Weights of a small GPT-style language model, trained from scratch on English Wikipedia: attention and MLP in parallel, 8187 steps.
Each number is 50 + 15 x the weight over its row's rms, rounded and kept within 0 to 99. Layers, rows and columns count from 0. The size before them is the row's rms in percent of the matrix's.

# layer 2 MLP up, 6144x768, rms 0.109, rows 1793-1796, columns 512-767
111:41 62 19 26 41 50 59 42 40 38 27 28 47 58 55 44 62 50 69 25 55 50 65 59 49 32 59 37 72 50 62 51 49 57 55 40 65 23 48 46 29 25 58 44 54 50 35 42 74 58 38 29 37 31 85 70 35 59 70 40 42 51 43 27 41 45 67 56 71 51 55 93 43 76 40 43 04 48 33 52 42 57 57 40 77 37 65 42 65 51 57 60 51 64 76 43 55 56 44 45 26 55 31 48 49 51 70 44 68 50 50 35 49 32 39 72 22 61 55 59 58 45 50 46 44 54 58 60 65 41 68 59 37 45 08 75 38 48 46 32 32 40 52 50 40 39 44 50 57 44 50 43 44 54 35 41 60 49 38 74 63 64 33 58 20 23 63 33 29 17 47 53 65 35 64 75 66 42 41 60 60 47 46 60 28 54 55 18 31 58 61 64 45 70 20 72 23 51 38 34 31 42 48 37 42 44 49 53 62 32 53 52 88 64 38 51 56 26 63 42 64 48 72 44 53 62 70 60 27 41 54 59 64 45 31 62 34 69 68 15 48 69 25 47 36 65 40 17 60 28 67 55 66 34 59 53
099:58 44 52 67 22 25 77 42 46 69 32 32 41 68 48 79 81 70 50 28 49 34 60 42 70 50 39 66 44 74 57 41 40 57 57 51 35 68 99 29 58 47 56 63 37 40 50 64 57 56 45 37 50 47 13 62 86 34 66 32 65 57 57 71 52 65 49 57 73 57 59 43 64 58 36 77 54 45 48 32 47 51 55 51 48 69 85 60 73 39 51 50 49 60 45 28 52 32 59 61 51 66 50 28 50 28 61 57 40 46 56 43 84 48 37 46 77 40 31 56 50 56 43 35 68 23 34 53 70 51 59 72 32 40 38 49 42 46 50 54 44 50 43 58 48 06 23 43 39 32 73 46 59 65 52 66 58 78 29 29 58 07 32 19 55 51 56 32 66 56 94 27 38 37 41 34 48 29 37 45 60 37 43 51 26 54 34 77 45 38 75 52 64 52 73 53 64 56 65 36 59 54 49 64 26 69 70 42 57 50 49 69 49 37 50 30 53 52 41 33 44 41 72 49 63 48 55 66 61 51 52 51 46 32 44 53 52 22 45 34 41 54 55 40 52 44 56 56 29 55 25 44 64 59 54 45
093:32 54 32 86 71 53 56 56 76 47 47 41 60 47 29 32 25 66 53 70 52 65 46 60 27 53 44 38 33 82 16 44 49 29 65 36 55 55 42 76 59 49 72 51 48 58 34 40 43 37 47 43 35 43 57 40 89 42 51 49 51 69 35 59 33 20 52 46 60 62 33 44 42 21 51 55 37 30 40 36 59 56 47 34 40 29 69 49 56 39 63 25 68 39 33 65 52 53 49 39 33 55 55 59 68 60 53 68 62 18 61 62 67 61 63 44 49 58 60 29 47 69 76 44 51 52 58 41 67 66 51 59 52 72 74 79 57 67 34 69 51 42 45 44 54 58 55 50 62 56 70 70 59 43 43 54 38 41 46 31 54 39 30 78 54 46 32 65 25 48 53 40 72 89 48 32 64 30 50 43 76 39 53 55 78 69 68 23 42 61 10 50 68 57 44 23 77 56 33 43 54 55 67 75 45 39 45 52 65 75 51 44 57 59 50 61 46 69 37 41 63 44 32 47 70 36 49 59 54 41 39 68 31 42 35 47 68 64 60 22 49 55 63 27 52 60 32 43 57 59 54 42 54 49 49 52
081:49 30 20 66 55 20 48 33 34 53 44 52 38 65 53 58 92 36 41 36 58 64 56 55 28 54 32 15 41 51 37 64 43 42 81 32 66 50 71 65 39 20 65 37 39 44 38 33 59 36 43 23 88 73 48 77 32 46 57 56 44 43 51 42 41 26 30 62 56 75 51 48 71 51 33 65 49 57 48 37 43 64 68 52 68 51 49 54 41 72 36 64 47 55 81 28 34 43 43 56 41 61 68 68 31 71 66 66 43 57 57 48 53 66 62 42 43 63 60 55 59 30 50 56 40 52 30 57 54 35 41 65 43 63 47 36 73 83 42 60 52 42 39 34 64 58 64 63 45 61 42 83 35 91 58 62 36 53 70 39 41 61 45 50 35 44 51 51 64 94 69 37 49 64 47 23 64 65 38 61 65 78 46 41 57 52 41 82 69 46 60 64 44 42 84 54 57 65 54 36 37 49 52 65 78 44 60 60 33 44 38 58 44 62 61 49 47 64 49 55 67 37 54 73 46 43 85 39 66 46 51 06 43 33 65 75 55 29 55 24 47 46 50 26 51 79 48 62 59 37 66 60 62 63 60 69
# layer 2 MLP down (transposed), 6144x768, rms 0.0971, rows 1793-1796, columns 512-767
113:74 46 56 45 59 81 74 48 42 46 62 31 30 49 36 38 39 31 58 71 57 44 52 67 36 27 65 68 24 85 55 56 45 36 73 67 55 38 50 43 47 29 71 31 54 46 48 69 57 35 54 72 43 58 74 59 62 61 65 34 34 53 39 65 84 25 55 60 39 81 45 64 41 64 67 65 50 61 46 66 53 64 38 40 40 48 07 48 62 47 48 63 26 62 49 42 31 46 59 37 71 62 55 49 49 58 31 60 45 53 54 47 31 29 39 54 51 61 51 32 40 30 53 27 43 78 82 64 58 48 31 37 27 40 78 53 64 41 58 32 51 45 79 65 37 59 44 28 36 36 66 29 51 36 52 36 31 45 48 38 79 52 74 18 32 41 54 41 67 52 46 47 74 81 51 68 27 48 42 69 55 37 58 63 69 53 37 51 53 63 34 50 25 63 59 86 46 73 54 52 60 53 44 35 37 53 73 50 41 48 67 31 56 79 82 39 28 49 51 64 54 44 73 47 49 55 38 56 68 48 61 63 30 31 28 28 64 76 71 49 60 55 33 30 57 27 58 38 49 53 57 46 34 57 53 42
098:58 40 52 41 44 48 57 34 44 56 53 47 65 33 44 64 55 73 36 30 74 74 21 49 46 47 67 67 63 46 54 73 84 60 67 78 48 63 50 57 69 70 70 60 37 52 47 64 26 61 42 66 49 38 29 47 17 51 68 27 45 75 80 36 38 89 39 51 47 56 56 54 67 58 65 56 71 54 30 26 72 60 76 50 66 41 47 43 67 48 24 79 64 61 44 53 37 45 44 48 57 59 59 76 36 50 59 61 28 35 27 62 36 33 62 43 51 66 48 84 55 60 64 75 42 44 36 59 55 64 31 76 35 41 15 42 39 78 38 46 82 26 44 31 48 42 52 33 37 12 41 31 54 74 41 51 34 30 36 58 34 55 33 69 58 34 46 49 63 48 60 48 47 44 42 57 65 11 55 91 46 49 57 77 63 55 58 33 57 27 65 59 31 71 49 48 12 27 56 53 63 58 51 49 42 50 66 29 59 54 76 41 41 50 56 51 50 55 64 37 53 48 46 55 50 68 64 18 47 57 35 42 39 64 17 58 37 19 35 46 48 73 86 44 42 48 54 64 37 31 39 36 57 59 70 50
101:22 46 48 41 49 48 57 45 73 56 43 67 36 64 59 57 18 39 51 13 38 64 09 61 51 36 36 52 33 28 61 41 31 49 36 43 55 64 47 47 68 81 69 54 60 31 46 55 50 23 41 47 40 48 50 58 71 75 52 58 58 45 56 37 53 62 43 70 70 65 42 65 40 49 69 77 68 30 46 01 65 65 62 65 38 77 55 63 52 63 49 28 73 55 41 32 31 53 72 65 57 39 75 39 28 39 38 43 48 42 64 44 57 28 51 44 53 68 45 61 34 66 28 62 52 47 36 39 41 50 35 24 32 44 63 61 58 50 45 51 25 61 68 34 57 52 62 47 58 61 41 51 41 64 30 54 76 65 43 58 54 55 49 36 53 53 47 77 54 30 38 41 48 42 23 37 84 70 47 68 67 50 99 68 39 39 34 38 56 51 41 47 76 60 50 45 53 38 55 48 55 82 54 60 42 31 65 52 53 57 76 50 54 49 28 72 55 40 10 37 50 67 54 41 63 54 33 13 45 63 47 64 48 67 57 48 42 71 61 22 34 35 27 52 54 38 44 51 45 42 48 69 44 36 34 23
085:39 05 48 71 45 33 65 25 55 71 61 63 40 33 54 55 32 39 64 39 47 58 45 27 70 69 38 67 64 40 31 69 43 33 35 57 22 47 48 48 67 47 72 77 22 57 74 40 61 54 27 45 73 65 36 38 48 78 35 48 47 56 32 55 67 68 48 55 62 53 42 58 53 57 29 46 42 47 50 60 61 62 48 84 47 63 40 65 65 26 35 42 63 46 39 49 14 82 67 54 52 27 44 61 47 50 52 54 49 33 57 59 49 44 66 54 35 50 53 42 53 72 52 41 48 38 46 50 52 52 66 50 13 66 78 24 80 52 17 58 76 45 52 23 37 80 36 37 42 45 33 56 27 27 69 58 41 37 25 39 64 58 51 36 45 50 53 55 24 70 32 45 60 45 42 43 61 68 58 32 55 80 78 81 35 59 65 54 56 37 52 35 57 41 86 42 64 39 56 54 31 68 42 67 39 62 43 49 33 37 60 61 59 60 49 34 67 53 49 53 66 58 50 44 48 60 77 43 55 46 44 26 39 62 70 60 71 18 20 52 37 48 62 14 54 83 39 68 20 70 74 72 55 26 28 32